From a checkpoint of a small transformer trained on Wikipedia.
Size: 12 layers, width 192, 6 heads of 32, MLP 768 SwiGLU, vocabulary 3491.
Each number is 500 + 25 x the weight over its row's rms, rounded and kept within 0 to 999. Layers, rows and columns count from 0. Numbers have three digits each. The size before them is the row's rms in percent of the matrix's.

# up: layer 8 MLP up, 768x192, rms 0.142, rows 188-209, columns 0-95
# down: layer 8 MLP down (transposed), 768x192, rms 0.107, rows 188-208, columns 0-95
# gate: layer 8 MLP gate, 768x192, rms 0.141, rows 189-209, columns 0-95
up188 102:492511545534509538520483520494461448501522496475496507538495530545469501511493497496553483466531471521529511472504509504531491518503492486488488474497512439481518475510451416488508439472477458476497497519523517529538465502509508469462516485497490444516501517515494470502489510508495505476
down188 101:487462519513498466485499523493455481515498511471487491508465491467530483511472528461479485499481505466515474515484542470495575504480506482507495468483519542528515468504508516511525510542510513485487512502463527496469500486498529453464486529489502549501522492517479458525452507512477484473
gate189 101:466458511494534495527506521530539499486508503481503512474511473500484494486497474517508467544495506504485503518491529445459482479522474531499498488448516510490478508500516487503490528503474524561528508464537528511495479503515468467473516554501497498502513502515524487504565526503525527482
up189 103:484503504439526474485489504459488512502494451499515521540490512524509461528535549500516450522454521482496522529531545526475497517505484500513522500494496493522495503481483501517482510508501492522505507503472500536494523482513479478525496526526432497515501535495510478481465494510482511521
down189 099:508477494468480458492515482481542513498542466506465517559507518519482506530522461478481502514462544499509509484497512518481513499518544503548490494479484459494502453505501540465451495458490464531511476479484482495554514459555508494491525530526506524495495486519531515480478504481478487512
gate190 087:491501485499500478465436469522526503534515486510553493448528517452547497517541493508501485557524516547512508478482529498510514504535529489518507484485479502536533459519469466526546501492472502517464495474466510484523520528490495515534480535539515460483511503492505512476495496489476488533
up190 083:487508502487509493507483523531542486543522487536519510532475509483506537536507500504507522453532469466518519534585505526485470460500469480480510514533501483509498485528480485476471515535476491491508524558491514511466526501443523504507520527545496504560496481483479507475485526483527461440
down190 087:506486515472507482497473481487477520476460455498480534481509478465525467474513501548459463562493545534473476535470487499497548498521535493508519495456493522516530514516534487510570493487517543482455459450489484503505494502550486475513509516504518505482499512501523478507498426507510545548
gate191 098:538547471510527459565461541548484517556483473463468468514465472504453461471512534509463527537470487553523520510496526531497507493469495502511469497509487522491495537520483494474461516509483473489535552468492467476486480534466459494497514509475526505479504527530508520506532514518486484527
up191 105:521462514477511497543500513463491489506484501483504476538545481501492477544513500534476515501524532474459484512530499521522501486500530505505467488494503469512520506494517524552454519473502489487488524494517532465517502514511534501462522501457517473474537515506525495491448459538511529477
down191 100:540469504498545526512523516503506503502491476476499490484494480510515506530515536524511527479509467486485525514490477509508463500497474515506457480470485481510534500503500515519459511485493461498475524518522511480481446523461474499484507498495522546524497499524545510526463559512515490467
gate192 106:466523531487532452551520497505458473522503454476514484532460497501496509507521492490506522489495494486478509461469517484466512509507464521528498504496536515502496490501497488502514492477443528495495475515453516479530473476505538515513497483513478484519519481463430508496511472507522477535
up192 106:511492483563492478541485504521501537501492510487506560495516499490514476450481461522525484552500468511512483518520490536519528472442490483511537484487529490482550493500508496474508501452491513521513476490471499535543522490463499510429452479470497524492501478498549462528485533522495502512
down192 103:487547524505488534548514511541451480449479517506543535534498508530466529520483492499515491522493454502511500506512494518511450558480486502489547524512472515505522502504503484491440527517465527499518539517502489472500488523529487513480515502500454479506528447501473456506531539513454509516
gate193 106:514455542472494497455538520529509505488517503504508508518535463509470474502512481530483529440488503499512490512514536477517552488517502508524496486510488488503553531466506503491510483479464524504516517488492554485514496512539549514484467529486534476463504475521439518533582482524487505480
up193 101:504497491503490487526501504514497523480535511520507525501494506462481555476509513527486480516506484544487498481469458510533493530495476506498489491489473523461538529488463519493491494535513507535514505505484471522466489507506479478507459481504515492508519481494467476470536534492510539528
down193 103:470522538490538504439519536497458482496477526452487490513532484487503496476527513502519498432497507490508534413507482461491463510526478478462476471522482538514474552527510470469507510462470514505502510456493517515491481465456499520506487486521501536493504531509464487500500473490520517522
gate194 105:499511486518524499511503469513494512508515473531500490502471527466522475552458480510458467449484520484479491492463478497509523527499547481461468514476521494452477491478500496477478526509573524505507500490483496462511482506479466501499468506541464522503482492507486526506469509513519436513
up194 099:468489472492509515482517488521456542544470487505496512488510497513516508522474502479499489510477521488544493557530471478476472505540477490529546481528545489497535520505493506503484455504456537496524459505499459487509476453519500506488487515510485518449507489494565540516543486494494455498
down194 100:518500489490522486491499548491520518480502519522499473522478515530535521467487526514530534480527495500509484511532525502539570515496478483528525550485466509495525476570507531490542446515498508529468480529502489514497462542527509472465506466481544497480506475468487503525517473475510473465
gate195 102:463484494506535496515496560491539496500486533491494474460498500468543489514508513501491495460544507516491486508497518509480467523506504573501518468477476530509526478510513487520480482524489454492482548479500504526496477535535523532508519474494527491526496507496527532473516521488539523470
up195 107:496499466502513512521469540468503501484457459504471464524525465531480488504505524475527505513497540486485471505496512552529493465517477475491497521453503514486545472519526454457526480476482501496466489524487507510471535466486471526521492497539465489529486512523457513508494498480512479544
down195 111:501495458493551508485519488490554499515517485466496483466480530536535516511494509496513475500499471501471510504489560515511461470500489503482478516465510484480525496508492476487492449524504483511504550533472501484466453504473516529501507500524541519535476514498491506521506441460505508487
gate196 103:489505468484534515464523491503474506518485484503475512496480510481474535518536503537528523487493573457487507506487493546511428471479501513500458518491454513511521501496460488476480493500492549472520531498479518464507479508519512549526538478494493568502525528508482487507504536494503507520
up196 101:517502482519506451496522482522496555478510535477515475531506482511511554528486498525472521459481510489518485429498487493510477526491492491449496473543511468532467500500436505486477526491513517505496545493477511479511508522501475490457545511495461548507504522513510524483466456507490478486
down196 102:521556478470523476477487490503523498487481488518469508474507474524528441541484493466486499531492479490524482513474464469521557505476483511490485490524493523530512503486480480510504516488465488471503491531471526468497483501532532474490495555507474495523500500461512503531497471495487466486
gate197 097:469495531465491483521484499528499504515532531488488475501477491493499511488508472535553512541535496493512502518503490495525528485530487468510515460467506527493491522532442477469504470444468515474514537491518452496503512490488500433476466493521470469550511515488555531463506507517553480486
up197 098:505535472500507506516505508454509487477518471491507530490511467529529495532472507503544521480511479531501513500528505533525500513478476463480536467504543523502512502489485457501487503482515467505516534484532506472499478500531503508503513543494510489497524541517485470495530485499431484483
down197 097:518538465459487476496492504477469466516506487509511500501543489503485495475473540494561489500545435502513502517479508518494534479508473523498534480488510495501496482504506457512472511512511485491468507536471523487533457529512492509487464517486520474498512538531491479502476512482501508507
gate198 095:489497470458557509472490491486533447498489500453531499522474501518493524506512499476507431482473503499548473507483542531488490511483526509548521523443466446504475473501507512516486523518516500501487488482514495486483496505503495481504462497514527498514487515514512529543485525476503557491
up198 092:514482517519448492509486518501489487481480560507531513512494538511500469488498531473514464533472521470521526496483491455538495511520518508486518460547475515497494544472499503483511481474518469525482495488527493514484434472495497515513521488519518482495490495426526507453467548486487514537
down198 097:496528494477437533542486568508486535481456483521495511490481508485513532504529522533495530533498504511479465498487505452516522519491511490493481520513517508479479478499521505481543483538471458493533460460538508500482478554488512522522515532539516540529510456513474493524448525492545506493
gate199 097:488530450497467487469491505494493525502507495475510481505523518489480469511498510516519470520526497495509489494514484475524477516491494443528518495478545533460509483500525536526490507457458558477517494467469488451517508528505510521557502523504441525519451448551485498552467510473558493499
up199 095:513525529517460528505515470489531490531509484482510508553502495488504503505474531509474483524522522504449510491478485486440513525496498537554488425506489508487499509501516523519474499507472546494553505467467515457503489449506499503574511512568476486539491525500468478530535523498491501515
down199 099:474495508476474511538485521494541501555486473471525529525491499534482493488491582516446547479472516512526454509486488483500571502480531452535496475491511514488488483529534498522480458489481481508475486487519506511516510513518504563548500528530501494466515500530498540522490476463490505524
gate200 099:492489493504513509531489500526504497489531514482524528507492534484535502464484499480484502492566493492483500452497469495466536505529476459495523520491428520524448485492479438471546513533482501505497524519509479479505526480537500517499464452494526499493455505504468509523491514485507545478
up200 103:524485510510513542495482513496420544479493442508487494546448518437522510505514487504480478445464523518500483474491490515524518503508493479491577462492482486489489486469475484535475483546473494515498492472501510451494541460522521532498492506474486484490507540482503526489502499479473462538
down200 102:498467460507510498481527494516509505487522516474490450476483478511545500517508427525536458525451486543484494464476513534545501502515473482489474468504532520463507543468487497476482490515516552485503477531522498482479537503469495497500459525500514516504450519508497540470460510532496468465
gate201 096:517551473548465500474507526521495480501521499536522484505502481465470473534473524528493499530498542514478497557467517490480500509480479504494488466505547510507496489526503560511486542498534486496496493545513559530482528489511561520530515509497467497490509466509507449525536507511553490523
up201 097:546513536493492500468500500517448504509490498473508537437527535491469510506476505519524542507473480498467490503522531512470483476517483504505484495462514521537420517536515534488511514486537506518519489512489527468475478481484513478523525547491496501512547482488493458509530463484529468498
down201 101:505508528491548535486476472504502538495486457533484498490504532464482510515519430463525527507474519532455500451479505511453466494474499481492494478498518513544465494484475531521529438517532495513484496492551454491497492475519516503482549493533536502457479459491480482483500480515522554483
gate202 107:555491511496573484478533508467506537511560495460505505512456488495524485531519465498471487468484546534482523502479510516524474516562491501552530475506486508497538519509472496521488521520525515459482520521521497489504470468505504446487548566501527517533484509456527531527485502510490469527
up202 103:500477533505546501479521515482463526525512515518501516518488505491489502457504492558539521484521486500465477490539492487545496490479532532469517524475501476513507530503475518462497515486475541511429470467480521456535519456528504467561502497448513489458504529472477491464532498483524520499
down202 105:530485548483495453533501494477481485512505517518469467498509506499448519499520515476498510502507473483534508491478502510506455566546547519465509527477506470506502480517490521535512501490513525452537505506487532533556470468450472489495503527518518520552464503517553530529492517538538473551
gate203 096:500503502527487509558475486519491541439473480530536551483444510545477496466526504538491495524471494477493502528480486509519526493492441535504531485526469532473523493516474488510512551505484492457515457492513547552540520525511502485433511518492510501503500475503513459506512487503519504499
up203 095:506464566537520548500490530515494491549505529486543477554506560523487540506535524509483540506494492542504488502506524478493515470492508482503512467490487441456514532483475504526525500494486552511447484463493535499531464494515541473509475509514486500528490518524511496475510483499521520500
down203 098:518509487520521524460499513539515495473507521532490524534501469503487549534468511479531498528514474498449538455533484472501498500509491482539470454482487484482506570498483483503495534497440474477524532470545515498533493517481455497521482504480516513491516531512551517504486508488521446515
gate204 098:467457516531509493525452447478494490517511468480547503495471486485509472507537488539451479478487470500555550459494532507515527507501491485524467461527440522528512501515492492475552508483472507483471520525507473521476518504481486478506511509497495467561538499488507476548504509503511473571
up204 103:493504494485501462484490518546497525504463452498515480513508471484474519467516469496504513500460469495535479552524525504525497442524524545543511468514471425503517475495474535509494455494496518474492475510525514530504516524540490506515487529495503528518508489503481523551470470544484473502
down204 107:501513518479489505486517531504484492488499519460496507474479501492481526508503552489503454481520503498558462551477510500517411518527549509512489524507495504455499492482504521520515481496468523520521472505496477513448527498488454515522455549472544497526481481519468489458476524488502459474
gate205 097:497516505490510520490477510489503532483525505479494534505518490492494521515511499523442518487456473525477463526525475520449498498520498496487516552468528498471524501491516532516481474463509491500511485492470456485522504460502475534481488471448488444509507453508482502518525481540495473497
up205 094:535465536524496476492480470510483524511496477457515518487480497503491551467464548506450510496515485522447512488451529462502474517486512507499501534470489459543493512543526518449509461508497504493482504528534557475477446470476497548509516542507478514465503494510450515455514519513524564508
down205 097:515494506543507460535454495521477489509486544493504499490437481464474517472505467521547496463524488473494497466528463491486570545471462518457453522475523529499515485488494495508464513492481502515512522482529508494457517486512472514534522485484497478511492527520475509527512556467523496476
gate206 092:493534542521554525539494495494468503469510500472499504485506495504477488501502531477500497443507499511518529502504469511504531503514484516545519460505482499547483494477511435491520498473501521484515551497526513559467500452534478492506493503516520500509465551505533483513535452439489505495
up206 102:495503502509477497481488504465496445562487505504494524498512490521513547454457464523485508520493493544506517509501498491525463511543492498468507533492492557519514529505492504506464541504521490479482474526481505464458519507494477518478551501504501526522498499520540474469539502508535523528
down206 100:485505475439488553501498486496494522518480503543565513517494521551511518481515540510470519488511518518494487469530473479467465505481493473497522502448542507502501471509482554529513498506459491516504527510521500500492511514487502507466548518490469505499487493445522467478497467516507504491
gate207 110:479501538499511504423514548508515591554527490502524534523521483516515475496512524481482491527507515507510480487484538507541450486498488522464526474504513483468508499494486518500496480478500495491501507489457504502483497553529521465484491513469490526502510501505498494461519495512494508504
up207 108:483501520504500475524510547495482477482461552509493506519498489503529525518505516496481484496479500528490499512548495462487452475523497505487546489530488503513535489504503503513526533500528517553470424518538467526504527473496506537493456462506535489499486477500472483499504487492488490545
down207 108:497522517484470521531509488478473507477507468498484494510481481494448537539488502545531476500514470501523504509532542513505482502560511485504519501540512489518518477509476550473507504552509496535460443509499549487509539495533510500501505525502514487498479509471434487464557470475521513528
gate208 099:502515475490521507473523498541521506514464466476492501494483535540481497518538530506502510499525484489495498490533482521532485497556512456521459478468449494478495536516481464470521551501464468502515479531572519507533536537510509471488529514500537532516479524514486461493513510473469469522
up208 096:517495482522531469501467497532494484503453479483515498483510496536467517447508494479482539523527475540484536521474506487457480461516524521560489452511536516474463444496482483505490500497483475509500546466528489513508499512494506529522490497484531510534488534483487521480497556473552502463
down208 096:489466500496460511482463495490507489487492524499499527501484505528481530520447470466542498530458462466543504486516518514514549483544529497501540514565525514488491515508509516484487493509488487549510519505489540492524445510472508487475473514469504501494544494497516499506485544450469505475
gate209 096:507486485501573495525495509485498526481472477513499488518476506469525545506502493558475496507499498509510506514468491536489502536506522481497465515561518541462516489478519492522503522491468488518456492477513491502505497505528463496472532552504488491498538489493468503522514469507541482545
up209 091:462482489514498502515479488505518471447487509472497489455502483500528531528505476520508497536481509490440501493456468521482506511470512510487495524493485482512446531555476491505470541487491506513521477488533499486518484486507513540495475518483526492466466496479524481499448463479526472539